python train.py --n_layer=12 --d_model=640 --n_head=5 --vocab_size=9508 --qk_norm=false --init="normal" --init_std_up=0.023 --lr=0.000717 --beta1=0.95 --beta2=0.98 --batch_tokens=[65536, 131072, 262144] --train_tokens=1290000000
Each number is 500 + 50 x the weight over its row's rms, rounded and kept within 0 to 999. Layers, rows and columns count from 0. Numbers have three digits each. The size before them is the row's rms in percent of the matrix's.

# gate: layer 9 MLP gate, 1728x640, rms 0.0318, rows 1475-1509, columns 128-255
# up: layer 9 MLP up, 1728x640, rms 0.0325, rows 1475-1509, columns 128-255
# down: layer 9 MLP down (transposed), 1728x640, rms 0.0279, rows 1475-1509, columns 128-255
gate1475 107:515520511500492448524534539471453513455468523451537555551564424537555478553451415569456477512500550539545559435470523415561586470531446518431533668500538530447505544485460514529493440408581576457539528426500497495539481551452592543449562538549466439498451432482509539534442486551336501387479523551401475493458526503532507508564466524460558592531549569473489513504534554414545606499460
up1475 102:479573453446499609497521494465513519522493485505492481440550507540435508469540590501456542595516411432516501516545488508583492516516536435422461435461572407582514372535444533473499476575522478396490458447503453381415458433541537560555422515496511542503415475453504546547520536525517574507451492552530511420414546510495460460586473454538489501472537487433481479578489502505475494463536
down1475 100:533576472344493532480507535479498467599549400517403546399537498522453451482493435553547599529549565418588516485475510563494531500526482466429472489465492480518522540518486474539519479470566573581485434547578551460500547491471511528438522551557467585441471484468516556520601518467519493367407512505461411427512456534453421473559481545484506519542481491519559434527536466491513478565528
gate1476 100:589582425496485492512552521586414446562462476493483606509555449527488466538514464508512400542542457507479669514436482549509467506557530529615539537597576433449511487523512440531558483458385622436487427449373561538568516526469535521395455485540512444520470499513537528451449501462496517444416559527527577496524526612450523439515464485491472582647504571503524383495458437436505527461527
up1476 101:452341527523475467592482482525490526480572500493563566454503427529576520497463454519542394483554426479441446578451529511538427446612452481512445454409534472419619417501526452461599388532520548475485482543529474526455443545577421466476543508537525408436441501492525567515464469495538599433480547564511469462455428501581513547546493515561531415539558460500443577499505410474469462517591
down1476 102:502548525468570486582464447464537543486484517498484527455579562546506554475544533477444514467563434425561483510474506507505604437491418530455474434501481487449539398415469493514494479524568466499463514562468499512519476594516479581471523447493419330521599544480489519482570468488583497564458511502555476472489510467592484468544488505630542508472475511486497482455491473424480420491471
gate1477 094:479387484513527445405526508464482489546529530519432484425548515505553533539401498485510476516423469456610615548488519425504494505528404568580519510500462522617457561495546430558554423424381536534450535481431509542555511565478498501439554531394434545536416542439459554465516444572482555495465479540539494493545475497539480493456486480577523489476413497409411448486480437415525499485462
up1477 096:500505537568507429522561453504430478499537561565570434481508544621512454463485535490535559542597554514512538552521538523485478498523530478504457525456504547483446418451465505490592488525500547602482465482564423551483550481485577488562413586551496389460504566452490496433526501406480466515440491640549580440524464627485530428526470478530417539477510474490482520461450430524555519524473
down1477 098:540567490454602505564565515502567481413467547450431371504595508510536453517528572512410597549511496465424517554528571458482407484479391480479531429474468515386542469515458404473459544495451526425551570511431504512554509439551470473496463495503559480578416457528434480400421485607521442518525499452489466585498478522463406515517379452444487492435519470513498537591465561442556530534552
gate1478 101:553537570601477598554537534467564493431519539502510533592486438482432484559566513483472478478491519444564473599490513527502514625522515456465545433444486460463456501556489518548463548488584508516612513491475620514429495423395584569618585541489432530491481532498524435491438591522475452456445482495530509446473537512533513472500546500423452516546566504478455524487395512465494572472568
up1478 102:375537440470447549569635524520505506496511548445471501471491452458502606516456463464462597467476512513571426534526563460457517546519481495560548385480456530449522565645581444408446478471480536515483556430443488508539417472473524473452469497481466449580502495483476441522383411541498516517507464493487525512539538481544466488469601510525445481439540504467559516326478470525483479466520
down1478 105:472539407459593573541549499539590524551459403468544452488467521518478474487542480474408467471484469580545546487477411509472509591424408428621455450546528606458472544456522440519537499537485473495554478506518487605578489581544407483504504460485449579429538452600514501472459455520516496457485585500422449515536467520512485404520453475498551507500453531532406469517538489592510475426576
gate1479 105:490495517442438513608463545483527476492547495555486494533523495472518501509488539594490510492413462451522440381433485577485487479464471580500444495511468413485578528557530513535453492490473438528511473559485532522386519602438509511421470596531515530415501512497587520510530517545602496408518502548488504556445496426486546473483430610506460498531517540549433507503548459525513444502540
up1479 102:463486454579555532567483496519480417494431600584512597562442440451542428497573528445564414431394443567521417436523552491471473428493421465424511553599461431470516506486422459554442500488526406471561469567451486522501503354445533504454507483458496508460577550501411477633473536341439500482581717431490529572574584518498491475423513531457498542525479505476444512535462459462511578459583
down1479 101:462412475476453541494526429552430510501475557583476517509505439516511587496514442507495487494475536562536507615438522406473432590544397475494515435480491422520491418538563526556397460385488599510499412415533507457443457584545502473562421438485413519490472516448466550602422601471479549457502528421474453514544527429523536532455466460433511424502505439468493620490451507497540510571562
gate1480 100:544492492450441466542556511520536506551546512649523531558532473569476434447403494504508458520414517435503527509570487499458560351450505578422530564423552450484488418431561525517436583541443415501483520458506416553529548461515499566493468457504393455457458409482543538538642573544498412470509495497509496474431438507481469517570489475458495536474511412495519505564525477544459532454433
up1480 097:486467495472488459543563483570514526456496454477449567522454470421443500417462546610529384536551446487518429567543463505487464536492486541467525508498576539543568460505421566454457505479589506448495615476507434425501585487547506544450408560441469388541500491505454448420433497482517416506569544548394384548469405488530595457499485632417442522485502511350481520462584450564429637525513
down1480 095:462506471425524528558481471502469472486470461427473444503482608459501579530497531508508566499457463544481468467432491494511442537446446458503430606534519579469534572639426468609489528564436546493602427529454478485416445582577536464572500509546512598470577574548526474526493467536447506451327452527506516452454507565464552524524556435417553472504534570522449490446478490521465418507496
gate1481 102:484511516457452402450563570504582501537622538450528517598451515489437448453506488489533499490440516470482481538480480436519551567482593497439457549507537436566488526498451511442570542524431570508436384615513551533372464497502534508453480461556442377548460531536474414489517524519541547526546470574548434498363492527439475396431573500459447547460497402591464547410554410537473517488592
up1481 102:494437509488489504488579516512473531485529495448518560450481463396550565606444416547438487468484487437537508602507469652497495559469434476452607500485448598516469587525481498466493433517618419533525499491502519528526384587513438480558476465457516580531510479528522448492433442511490440542602499543488570555513484498483468517510508586482501625592440441526532518425525502495459482496529
down1481 100:519561541445586469471488516448423539581509477503486530441469524505522507486474525538536489497508514470499478553520510493493586434520449477524543563461527511543484471485484480420513508482543555519492494526469469460506530592482500553555519478372593426458408490539508391413524482483484582493455523518506451598542562549511557551518530489534576524512527400495505454483551526590503497456396
gate1482 100:472460519479519490498434435537427499475529472537489459463501536613437514562498458424554574484511438467552533459524634568530573538496474449436461469551540499569521388527473503448528602464537510560498576501484449483399464609587493409520532436517445486502515466539614493496461590551558503437577504512429446466457567509357455460469573460441534515466514527490495490455487481541469568568434
up1482 098:476508524394437488494582520528554527494529485522521504451515440555488487498481512409445504538521454506578486517596474481435508564488431580482503523515519476500556509471469582475555549545514495506492517539574469543540488569437491518486483489473587544562464522530448439479542465396479442570450495500509546506485550544564511513497481568380483529461485415472604452428489554554497431475596
down1482 101:432443521480465574458515604466530435497537510547506417480629448469409436589494439533479635516449406475447517452505519438559475448525499547495544557589502558510486413444578479534452594506586528510478502513505511598489479426505542496403509559533481546536547562530541499463473579509419557431527552528480490451471525486489490429491451421590478467399509525536507397566530398459504467546570
gate1483 098:492496462567430481477477496532460538488565571492543570480554486499460567525565438442528577444510515569525502508470544533541599546569512510459525594496490518457463456456473601500436479492529506541525541561545433429485485542562400411484524576577527569469450539519454453502485529504506507419493445525493511568499424541502634471436489454481451576466516394459582473408506458461574559531507
up1483 095:504507504552481479498525454435542500529485544503505456503564451547576568492445522467452446606491491446550460504569512482550572414535464414538463477496523539439548505507451507565529460573546514596435464484438479637432489497526532590556605511501436489428557467490450453506455457491572596531487477510562472522509531508606428479564550489527595521514491458567461472570481462561408494510502
down1483 095:420378550375536468599453503415484538565467433487484478579551477400505485516481468486511478502514563571477393489441484481573551540526520533480559487473452403464553494499489501478547520503531524561461595496484475481519469526530446458446509405468545445500524547491445543446490544561496487504583492440436452527559597545424469591513489521419472448560493503499650413417578474490572530448565
gate1484 107:523450487514436484507457423421558378379511547517523470492523426547490505491556452425440533462476468490523572453564560427539466472470547527486494480555431516556494534495503499513533455470521509529496534589546579549472490456477514512470550499522502498512561452469473460477480508460494487428497508544546528600345497446516621484499581486452517608477492408430571451433440500513528473482414
up1484 105:563611549509393561399403475442396519487475556426528484505492554575447417541504467488494501466493439404514560484531482511572513515572490515421561511490449487412503522496462454476539611469551566500494512451490409534588524453523471555560527489512543518514492471570506542520520585509525472489465510469502494496502565482397511518453496559445553528618499627593487528530577503482438597579540
down1484 107:541497460494398524491495459463516525531463554490477494462403561584392390513546494481498542514567441438518489581424558491595460529483584469527432467500511416438471536443465469459551441434473538548528455501468575530395599447548485451513478658518431568449393522509562489563552489524583491448451532507537448534363515529554490551586504528453451543540546489474497481424472556515442566494474
gate1485 108:496531574421450429497510501527491531501495465487506538510449482638491413631508381491471486518509514523605440531577521606532536477434527599441435544548442559451546522436436394551549534472428563412466513461475430476539518468505476501457571515445518485432464490451467502577612577650522471528527388518496582536451493479402493499517507501390524476498457515572541553432422476469472462483486
up1485 112:528416543438525517451458552470475488591506505468474515515590459549515513529506468533502469471597520521547479617448474471607542489475645454477456408470492455496426474563686483551528408435574475501466489524486570527555490506565489427446511440518575459533539465497426532472478454537612530491449568569588475497503444530576507465607461439487458519413540487563520397497493512539526479569519
down1485 113:370449508467492494557446407538542441548539509553552479443573466377545427385479556482487475508469489468430520491389522472497497517500564474450439547580447509496436521530566603479489529530500529487477406521425587468536454578430469433518536446584515469517435510498531497466504436496509549494483472485476458506439498440532536449517507566624447528582581449535473487483570357567574444436496
gate1486 104:532532536470495394505449473630535486440539534590477542487534514467536555587535536565452492525466480430484493475537508501515574534498550491451490562551531485527519519489485455420501389572481517579451524559586540533432512439533583528572464490508482584488515467488472479423502447510523466446488492484472462478430424497489459462502447480456488518502496476508380476543442498507499589556570
up1486 104:441585533485566550546372532573563518406444539544470507429580547424505477485503499449417527538533515482506422444557439437505529407484516584527478458496552607481452566454571481452564511488392504504505477475552571517497526538463454552514361508452496531554541456501566575464516518497523439545461579506375485556433532447444538541471517526535467493445525575525505459461563501494506515497513
down1486 099:455537546537490517528544543543533401423512471464495526486568594470520455478513538428466469525423466428372471448529519470464498555419489467480477488499511553474451630480522467513426451503497526476555422468440624552621565461498474467454411523533418538544551464470446595515534508416449532441468552511449529507537499507464600517557421511517504519515572533531499532562458472473462517498587
gate1487 101:557557493438501472548589521537541495481494540497446478494507558530522494476542493528541580458516445540505505556543580498497537499450537518463534470472508477527524479432556514535511506492453485384505496494537522495444536546486506441450485463530483459537458486531644514514556384550462389535479443487489532437466491557510497497471465587497493501420471416601458529470364388452498450499546
up1487 098:530433496522516505403474528515418453539485508473520565451457453479460491532486455481513475596524501552580469457422594463454490428551411454476502562515629548471467527499480465450467506379497470348468451537475463456420486555524526557470447486532558536542438505499553452463463508483448484482558549471574476447409496507506533497497445483569459421472502448513549483465486546515418535559504
down1487 102:469496543453514544538430440491515438489480486477482485539594476587504465513506538512463479623514575486518567477524578517418512498536435478487568580460579574498524659449501517484542503593452576557630575569523380456548530531440487426496452521440561471426544459507510525533524509508517466406582456508503574464460510520438489518455437478477445515528568404548517638516550524523429517616538
gate1488 106:540460467482520469537507555469510574450493492472508481480446513468525509510515548505489368464463545533471485492501472407418532571544495535343504553497454521483527533545485536577525524449486493454478447538517554524478474393454470536483502422455556493539476486445401434443478541398422529483466442533603536522458468639518566389483412488548384530511491539443507443458519538423503518518594
up1488 101:465432497486449449486484519508482559532439514507503527556494466505522509628463553519575442534513521545544473425516544459509537536625515488482397459489491369423470458534470573589341469488368521494441530458513443478498514459437554576521484512475447523472520460510509472402535492449569456487583523557590516585484493591460617551471538535505550471505505578493541523586434540535520523518465
down1488 101:545508505540426465471478526505425583437469441477485564481491526489534505495477401494502536514482413536452510484505446530481491502530491475526503484477496547543511539520424401448569407472444488483514520411507522524518391509496553484530496482533545557505581538498443478512466482555466476565509448450385552456471521520598411525500513473472522538489434526475450478600487491573464505415460
gate1489 102:499577601558523527514449502538421513453470517485530548470550503533505569457545463610448482489479522549480506451530435486436443538454466556582489456453484523515557555574495515495548535477483469555542501537441431545493428504428571417378526481471427557445445512551414472447473425523539621531455591567522518463469526481578482472428557587528423440511451470468442397471570447510499518417520
up1489 103:469517480481368519608422487489551478445423485404459474530429412494552543439576508442512552536431503473625543529482539441572529566466562513488450536510483509478463542526505506501502474486499461497492614526572510448530525470490479458407489500538524496455554526413485573394521406535559510603461538424476597525521415496530424579529498445533512526529558492478489375522453475544505516473501
down1489 103:382497466482392633518491438472456543377541388530526455564474494504479471484573484522513429417510545488533535455580636521460671446551543535598483518483578490385463453479519457502453506573505514501502487504527529472506549508499550430528536495524408443419504481447466457567508430523524482533469460522530472365481551460415502551454555518519547522571484448417469557401492484517583429399519
gate1490 096:413500462557523519428558539529533557461538523588559482534454465484461467442439509527525530589440485371499524488452529528556468560539501518476558496502464533522600563462544497459595498501596463559471466494452554474599487617478519548473507512546493472495515368501542529572602477562550499492473482523426588543559468497481457480481507539450573477552520455469427510489534509531482444464587
up1490 098:482496377459445502451486509545456558490505532416487548504595455456453442374435432489478542470558513558507518506542476516489428513536439511541417528511513443500502556626420449514541534431434597510523501509479495534539339523550503491526467572461602574538535510547521453608479538492371518523453532507491605433433443480468421573560476509564452443513474447472609488530503473506508460465473
down1490 100:497594571533526455507479499535462499541470528515495483448632550542493610461554475436499496490497550599568486505475533507550464525406530502488540519485520501494427421454483544384448430465402447477493380504617426526614452491474542506482460543475569556466491548587485514515482472437488452544486442516468465557426445456495462548453431593499562546468391493455522488453514579597456552520501
gate1491 099:500495450567583466493581498465497514453399485444457518508514492498600539470472442558461541541501465515524467504555526593583493534551484514535518563486534518460473491464466450483500577525522544469524568492489527481514431567461466374468512462416496544506502446576684563489615543453527561551484468507485451537534449464535532538497543550483512515536487523489468367549467478398521455510592
up1491 096:399497517572381656518496473489581522491442495529449435560540546553457516559386479519473449551517432427586502420472604588505640537446570536495529499515485494465461520503485473552516566531534550594552424471529514547532527459523553458557444585526445518370500508511512562549455457560393595472530497452392416460483524542487386493504569487426500451517483486502494486449524543540519478510597
down1491 096:548414445564484495448562409509408492450444457487524462526486518458481399504478485558540463476596499438571481542502466468537575477534501520578541460484640521474493447522510496413538583498516505540449543405486506584553539523558492415585509518454518538506495483429561450472533505460552563546515537474565427532596459529505452509418466521451467496544490538515420492500448534435412535473502
gate1492 152:598547485508391432517553506501389455460544498558513416445503545551459546575501524443599537579503543441521540532509559445592493468557533516562505550503478475471505581439449487518538614490415583549450386542442570480525479519486415488517533489511498524512526491522535467489526487573528514513520462617474523595435479479483670470518544487490487560555489492477556412531443473541521555452518
up1492 124:446485514417492474486499517483445448476457522454411476490520484495530460531512481441549419512545509424552624487500544455492577467448493529542408506564582455469485650551450539571490501514520504496430484463569540525457412460539408644490485478467521500492499527508605516497597495514416525448459464517558465546474504558472491529504541447446470518524579555550476494536388572537453508494604
down1492 111:500481506489549503559521532579500496502487409524520560478510515609551523514506497542481334481427476496444432371498540522571509516415425481511560484508440502541475470557484578497518461507424451443483519503510540487536486504434633516478549474450538355610545538505430534523502508516462524476532449529504510469494464470527476505392493454609554461439458444527469509438562501506584435449487
gate1493 101:531482482541550483513570390536431566485523493471467535504576543477481456557571444530433504568452478549489473495525479555469475454502532499450552528522477570550515537497523588545436497487537542544474528555568469494487505514446532497563505463394572522559390384466508433488507474552558533485492495434476403496485570552481528499449496556372549532519589449453517405579441501493501636463479
up1493 106:519501506529379521597433564515461534475563484387474541477670435514548472620449476461473482525537553476400451563547481524430413476516482494517494505590551561487502481497569565519419460549466514453552431482489586550562504565497551507555477540540526490643503504545491479500447395430440582548445549448518472467455505567487381485511578386532579550570478448505488481594365485522551549478452
down1493 102:575511471509471494555519498478497564558469413462490519442469518477490558578437566536417514464489450427470524530624540465452458389437502527456556547419447503498369523478560420549565503438465436469504414558477464552521447521496558631489478419451533583534647571511478486513547484430535532438486556438543498519492585470498505521533488529423439512461502475487496562467468472535534444497590
gate1494 101:548501529465505565539510501562510445445535578579501568530476493477462397564561464559483433464546476413592548478454577562611493536511544549507472506572529518508610491527430562608525519388503509595466503596494541540450480516345446491474500409460485432479528514446541535563488567581414357478457540477506542423595471508581511570541484446426442487428545523522524469501484498502489474454524
up1494 105:425459436484488460461504496495510574559586463533456538490539483534522545489513442472546532411544476447525460461408453460520473550442497551520514539609549493518534513459527537512466520516487407557447535579530494497670550512510586502416615386492521482604488430474504506543422544559506436492441529525563454527574554458527393444540508496583510502414491521471517575551538480471397505541525
down1494 106:524581505503485375471508547455534541483527589499475530553474427544579396555473488543521453513547509480500506450503516482500496463459494449498516479491407594583504491424532532465512451518574526398461484466604570454505556504594467433471476545505495404567601517500496433553544508424529641430451486498478484575437457590599411487561436441384503439420572450510452523511469483492471447579503
gate1495 102:506573483490555570589537536474440482499451650460471513459569488497406460516494490540460465522505521564444551550484518490552473478420542418502475397611448421453525441457446500520505500431504471495637464432467495445435479461470572412467628505507427443537493580553463521497570521428505453436421562527566515569486560572491537458421423496563471493471601480505513537523516524566485403485427
up1495 101:491465462399431424510577523502513572506486612510447531553485617440574570490410474551457453477482456569451410494480557519535432496400560521522429445549487451454525487488464524502577511482555496424562478465462504471501453454379595440471491465445563489469532536536520602473465535494475511441487472521502459550444521547530473576541539608519433490480407474566521492540453550539489424554467
down1495 096:520466461496454408548510414480474557500488424494549540585490562415518471550537460577562570477493464574589343550474457451534576569490526463350529525507475478460597455400527472604545427533538450503553427515383598513547463483517511477514522516630656555472449515538474553520547448544498576494537516516540520551479452493525445538545459500540519454509435455478484465468431455557522541488504
gate1496 099:495497490505416448488590410529556493492451563499475457524435484564498511541451501517499528465526437569579423488518544498528516513583494513501491501548558612510555605516623499512436523547506541474499561527453476515550451476449521442588476447500522488489565495594560570424520577505505452464606440480443456514441572564478546406522486514462444451490467436424503444540469468494548425392474
up1496 104:554551574525514523428561556471426607514429372581579502491547507479427521550430519470548570478456486622515489449572425505546537554520539487520517599486453521490467482499477477543510442506426522505436431506503504522596514551468487657439480517481501583628463517463435429537424460503486502436455485476619564527531432527481468461393456597444485497451483461474494490510517467429476487457520
down1496 104:498487475492485578437515461428502598500440383475520578504522559516511502502486467581552514463591447435483415488519462575480562464488493468523562565576411417491450437440562499527483461566450523501503535523445475517412491525524502521499523486517434498543462491429439499534504452578516557512515561476447532533485399528580501521482554547501502499523530466487457511491419533481507470476473
gate1497 105:438473525535595461452541511510416497472482470526520491603472585482483515437501456551437458510502518504452503526470520573518490508536547498536531584580574555505459527435507488495445551370529575538464538415465630532485510514448510449515535470411504451443505436595559442495503461514510429476554502538534544445408553522376570372442418584522647557525487360501443502509542546528443449525485
up1497 104:456436460526519470590569612553553509559492427562461406454518454467503483503527474503409588509450512589449494569544540472494421479504523411466495462607542559509548436498424526418495502448441502489457562534461604501424420501486534577532488600551538590551604471552519574463535537551499481507445509514533561560456430536419445586486455506534528507484566391532426541612425455528530526576477
down1497 107:471509514560416509517480570440531585510594499439527427496503445496486517501512505572456516518507345576507573538493515466558528537446503530477535516560523499437593480451482420463506494417494494484560484457441513485523470520574537517571547548466464385448451457576449542497505569539537480428520522530545467516541478475592539375519528444542559545432446505538586555535536535384478471419539
gate1498 098:519463476497551409547492422546526486529420576454453454567511462466535500386446461458432555467483592469542590606487486429446587517508502451465507519497401616572478498518436477463591495459550610508555451468493539486548535486534406521435497489527534434448342611492473492477503466445546518528526528461498501524587519473502506471533508509560415423481513452479514514505486530478546515600481
up1498 098:434535401536576478462465450535512552518489539497440430571427512528419450433487548489515544547514504434461538457522474497596469535479438528427518482446501556417557466524431522533546464533470497542456483484458485551452440519541510498393522440533569441554526515475542481536451537453472511506566499534505423445495616562525460445392450518364534492478459452478426480564521500549501528412544
down1498 101:449449595528467567415511356513388407539516501497568419475495533555540483506457491453565484534501424593517473568540513466587501492549579535569506524471552544513497614439394442495443502389496560504449441493465508497502386483538475437538543404522460468479579455507475437458418476549536566512437382515576492481440473544468519511438426560485510470472493491539470506481520502508478524430395
gate1499 098:488524483563564507513428527442433499402513493510577517468535481541553506508567393472556469505594456498537478442558522590592456486512422487536508544568469517531495457490551472525532380521432498572448460517502473393442552491474525477516549512512566473435509440551423429532519457414489502565528549452409505535411467456552546461486536498514441474436485510453407539586411479526513476615516
up1499 100:484503457413524483535536422475503486498403466465569465380515534478533466483554534467479401599525448512494523521481516489400515491455440511440547525501490469576546525441535465478514445439405468495543525415563567461479436442478495539472470510572486433455478494467601520582611537477549562489505564417513494478460527552521435622429498533432484528485557564571508409480524538511513383544443
down1499 100:517479511455526424564480456528540600465596475470471505433534491624513440529456487446485494483485461390582539436466541597523485486529484519538494470510509528530409474574486480539465521370512587565524479360457503500448550494441467577571457434527516470518484501418508523454535515522456509436536547500441544405460606550528470494503478530497494451437488531484565520495579580520524476531568
gate1500 098:545518506470454528516519524509484467425643477464499536476467505488550562513481446503413439505518393507452574571407478442567526555467486558428523483467539497507521522531527500529512557560458496444554568460574471578514412537490561565461490489534429511483504514503482594563493482517496358483346548566405535487486533493412495384482548456407570465554500468552476540369493469416535463510490
up1500 101:418540505411562542538542566447478477541507536544430462482581554445501504513550537520487423533538417572499449584525435509476534513614546446579518502457473464452457493492525475595440517500537492504440478551553452452481596453439518519478467495435625523579476490581427599453474395380504464640472445446482458526462570459563506570454510534472550547545395541438515488464502533437641480488450
down1500 102:501534452475587509489596564399455471563437477494474430485517452416554482464536451569470592487508484534468495516483568446494517511518528496484473542535510520523608528391469590525434550521569432496520434548509480445508521547524482471511568497526572516466518428514573618412453449515513511487475394474456446487516461486446561489498476470535478541498485563459498477488518384550487505460437
gate1501 093:468562489546476480531521472569404478484486437569543596474493502556442551516572494437494511555492377451524483535563429547484452513468549499557557528498573496493467520448501618497425544492466424473521577478462525459521517497405471436462458578505524651480405450566582408437514573424502350541482520535534495497445417454516529533597391462453446472461596487554565534529412509529527576489488
up1501 091:520498471566494519494514530496494463561393498507550551514519408516455590434407521564555543499417613556524497591432555399465489630502575456452435502392578462441445514471474554491544487541578559511502492565562563565551480437539490542555534529522551575506548452494555511471412513400479549504444435566504573467515588468400421511527478446515495544481433491515524432570451477468502462511448
down1501 090:480565453487560550551506532510514489408548513527535380550560531531450378513477556525536504381537508504459566446490509490552613436525459520530470529563399430465545470500447510503570532499505482559469543529425486497497499610494504493483562477456516427474517491468466568557467436482425433512569554483441544510554417547409495548502528513519598497639467472474463509510557497552450429531515
gate1502 103:553477559485478498510562480470421447496553580605435520520507535539572518591580427542553530625494427441454554513482473512549483426505513537548426579579535396458574476464469470458496491465487549556496537526474527454465445456515595512535555598508559496502469515464467495563488513505454505426506450547547392547497444514481474452488528416459447506639547505498578451586419462493401455535499
up1502 103:454442441402520557605463512445555518520587439546526549460484502548467481548541426445575463544459520495544514498465492463488502501501488515433505486589506390513515431483517496467536541562558492455440471474449555535436432563502477469426461480522404457548511486438484454611452549496404443523525536464430483382525412547474487600464536470499512532528446374493544461370517519462469558555431
down1502 103:444504478489530443547484496498473523441525526479434457494601442428398474484512536489538461518465521464520452467436478530483394547559508513476479500573497406616383526519451645553537593453491395429492551467504445460489523515442500486496435503621411396444513548522493522548460429436441489521467528512531453529505478559584416517548525504511565407536422427580531443449442471445442521535455
gate1503 099:565533500438537484461616430592430469567526492437541565529528438495578493362489439502562497484485446460495541482502532577590552593419507481477588567523501409478435511484539522438431388508503470472483586441412464514393402469420501474543544496516458565532506455470479509481535422498517510494510580574512440495419501527504522427534589465532508503474441451407521465542585485529445502436482
up1503 097:474531471532489405414477539444472476496577505433444489471459473519403537511536501529466517461551438577403457423567538566510425425488465499530426458486464549590490395481526483437475504410469520485591441547531455478524506581520471487538497443477511551486473438467515545453540551439443463480582439448520511559524586455432504517586468560518565497528419538549465583528553567407466509448496
down1503 100:437524518519561513558495510517531412468472512492530549480554422560539555486484545400458556536522495481463400524527495487403462462477567474500516556456460513530506504520455619525502534583448511507514566464484389510513465448435504505487521497497437529576623566547496525588503522543489494466460542476489572495563492488561464540425575459432558524488581504543444455532476587495516500483382
gate1504 100:537501485461495539563424559548500518471477630513486436539450606426432502480531471502495544534602456473513548447505486535478581414574485489504466496521478504550485523546539577555560491466506463551580497459537512481533513460431481472465442456480503527599546538551463497556497538571581505619544478493552487515466546479516563403479519595398512547541521490527441459514538488464417527478573
up1504 100:519458598525604475561589397488488506432558511495517552474480507452543496445527499532473469482469566461488492440438463498516423479529532480476597546616530570434519420537600464490461544521423516501479574556525488420424463430543458458445449541574453440479574547474516477556436436541515527459483469544514548495471497465527533465502546448491567518566446500579564476433471447480533490448453
down1504 104:419437417477470562540525514414450452519450495514476392530539496419503470395522460509461460527437510403506589487538424557445491523467568551477528560475493461505549500366478422536534539468522434505455547454558458534560517354438464543452569518362588555534479418426435448446498492499543514543475447472447480504537545539523499445514522545512478438559523572595500461447443486555481482521481
gate1505 098:473433496579561457441466537395423497490416484418501444492495510460465534578489422454511496549384568428571489483543465519439455526571544483488499479484483429369477432562479496504661502464538506501552467515478484502408528531541531530466563504552594443451512438592532480554524610589532478460570525505475505470536483579519517564478513404423522529471388528439535437524497461484425557505459
up1505 097:481432572514526458590402570494524567492488534414562568489561500464529507525471483503526474440418543535537474473496542575416497533433449504452513542521414379517558495492538484543493403489451574507434478417488536467522533461471450491524474568394453584570517441527507449505491512350422462536475530561625560580422502484511491481539535546527524463434522577521474545373471456465431522548587
down1505 096:531546487421571479437487533526569452551455614458450482440578513460530455508464510459505421523507568461566562522414438446511591498490496462474450410395552467358458450534457522458547509507478461462528477536429481496520467515545524482525504389523456558458564392575519463429471529584511641460605517524377419491543576513527516454561471472520494523460519541490510523598525595462425532500487
gate1506 100:443490472527516572539544476453476532624443484541441487515480473496565549415395466497450498412473559549474500506548508480462535507474527473418620490421454535531427491452445551510480500560446442440531553502483547582473499503550418566521530506483495508593450622525418484606486404412525419476453459550498446496535486545487521500486466569581413562504477540528476513468555493468499567478557
up1506 097:486477471490438471558492461423454447410522520487501539486577504554548512549513475482564465473414480490514515578595494471534535554564492486528523423584543526540526545548482577379532488487568492607443440523497541478533494449563538424453473499539445448442430507464560534431444496580498496478526502535550583566568496439502544474499512493537473446475486523479573622502500383461550470492584
down1506 096:485573493447564555506567460431479501371446522461542465436499464474508507464507535455428548515475521518411409501497484525462481617457561607422542487531512547458457529546593455461485614506588517437508568433445580547398539531478497557545489505465553440453511580551497418449517486467587537483442608460585521508460559461444465568491476479480424585430453569465474425425520532495530465497514
gate1507 097:582477510486518419475531486601506498399475442516445486437484543509483486562515430525416478589473508469550506478471493453478464543545527479549451568442490490527497463484398452473502591506550498539562536399608503462488466483486522534532495494464568558478479486522622547470517467510456557492522461511507364461502492425456538514544583411436548526602531558504550345570483499434568505535567
up1507 096:464517428561606565510494368517524491537517482529495518468530459450555504465547478498515505463497455486404444488540527440597533445573520567443595503517542446476597523523533452553494455570481525460537586494469591541482508569480456449464516468510529379478473462531404585586446516437523524495519470481547570610533505538558489506456342552494493530446496346526482492414436539514487487424491
down1507 093:517527461489492422484515504543557524427492429421454435460505462440450562544517434544474514448500500538479463498493538502453490533574500484506469538482436432462570579508497526513395548402373461447502522541481491516574482567537525530498391443482508511450461506566538558433548459524485489497553442502515526448518462524501511456496571485468551466462545457452533384546486535488632465481457
gate1508 102:511510569444477497564557332452471451436523608500598398466558533517519525510551464439498531464515536437464544512511538521455428459462597526553504534523536474537549629520444498591422478468491458586534574433479473501473535420481598456475474486450448468525488488505519449474526527506584547472577496527534460491449485544577565455535490458470506493566545563540516480512537487496456424471526
up1508 106:492485463503550478575535413511544433501403542401487480457563516480468429501530514449425497497485516492495465512525535579473385469520535417490458541515589580586503546556470516492498491592456494545488569517519436475637468443442503457408477521529560492480496558487414461494510407368509534463578421523383547418537469601561526492495494511512509430553510478517581532518543475501412433503485
down1508 106:519515500519540430576582510604549481534485518497529584585537465450430548491504521533470531588529490526542461504507458460475540475526545386487491475468444528508517446549475532520432449496483422548455513512454481489504548464414539484513606497377602500469544606499597536418508517498556531513534349471378533466507497508582528551444444472523479468502507460537526483564471516436552450525510
gate1509 095:589509544429525524523545502444413497408457468468414535470514408507508528573542566507501511524470525473469520501552462413496408522502575483505477611510469473487528615495554565564506493477485419493454498469441512437493475449487520459589445605495441465526433492589563561537588421483446444519532478586461541514411486415506549513588466464493496456565585504464504524525511509402523542465488
up1509 107:466547418436476493465481475521489455477491470458389556431457471501520483540451503529451522395514408555447529413506443475519484460456446509626591479378502559449442554456519555468449550529528425425408416562521581462445506554459464614575523471560563499522475459550512563542486431445444512433409436483469545387469447445617555485508500586526525547459514470612600524518484510493487458472554
down1509 107:398513378538456478462455488417515457536457529524450485456627480560608495569556493404434460481517538484438582512462410496484631475619515455461487512468464467528467443550434495451559559490462568475495473487469461483504578482458449506504510572570628480439535449550507475459483478474416447558454500507471503504493492535469515519500549529500478418459471393498519510499454428563427571511552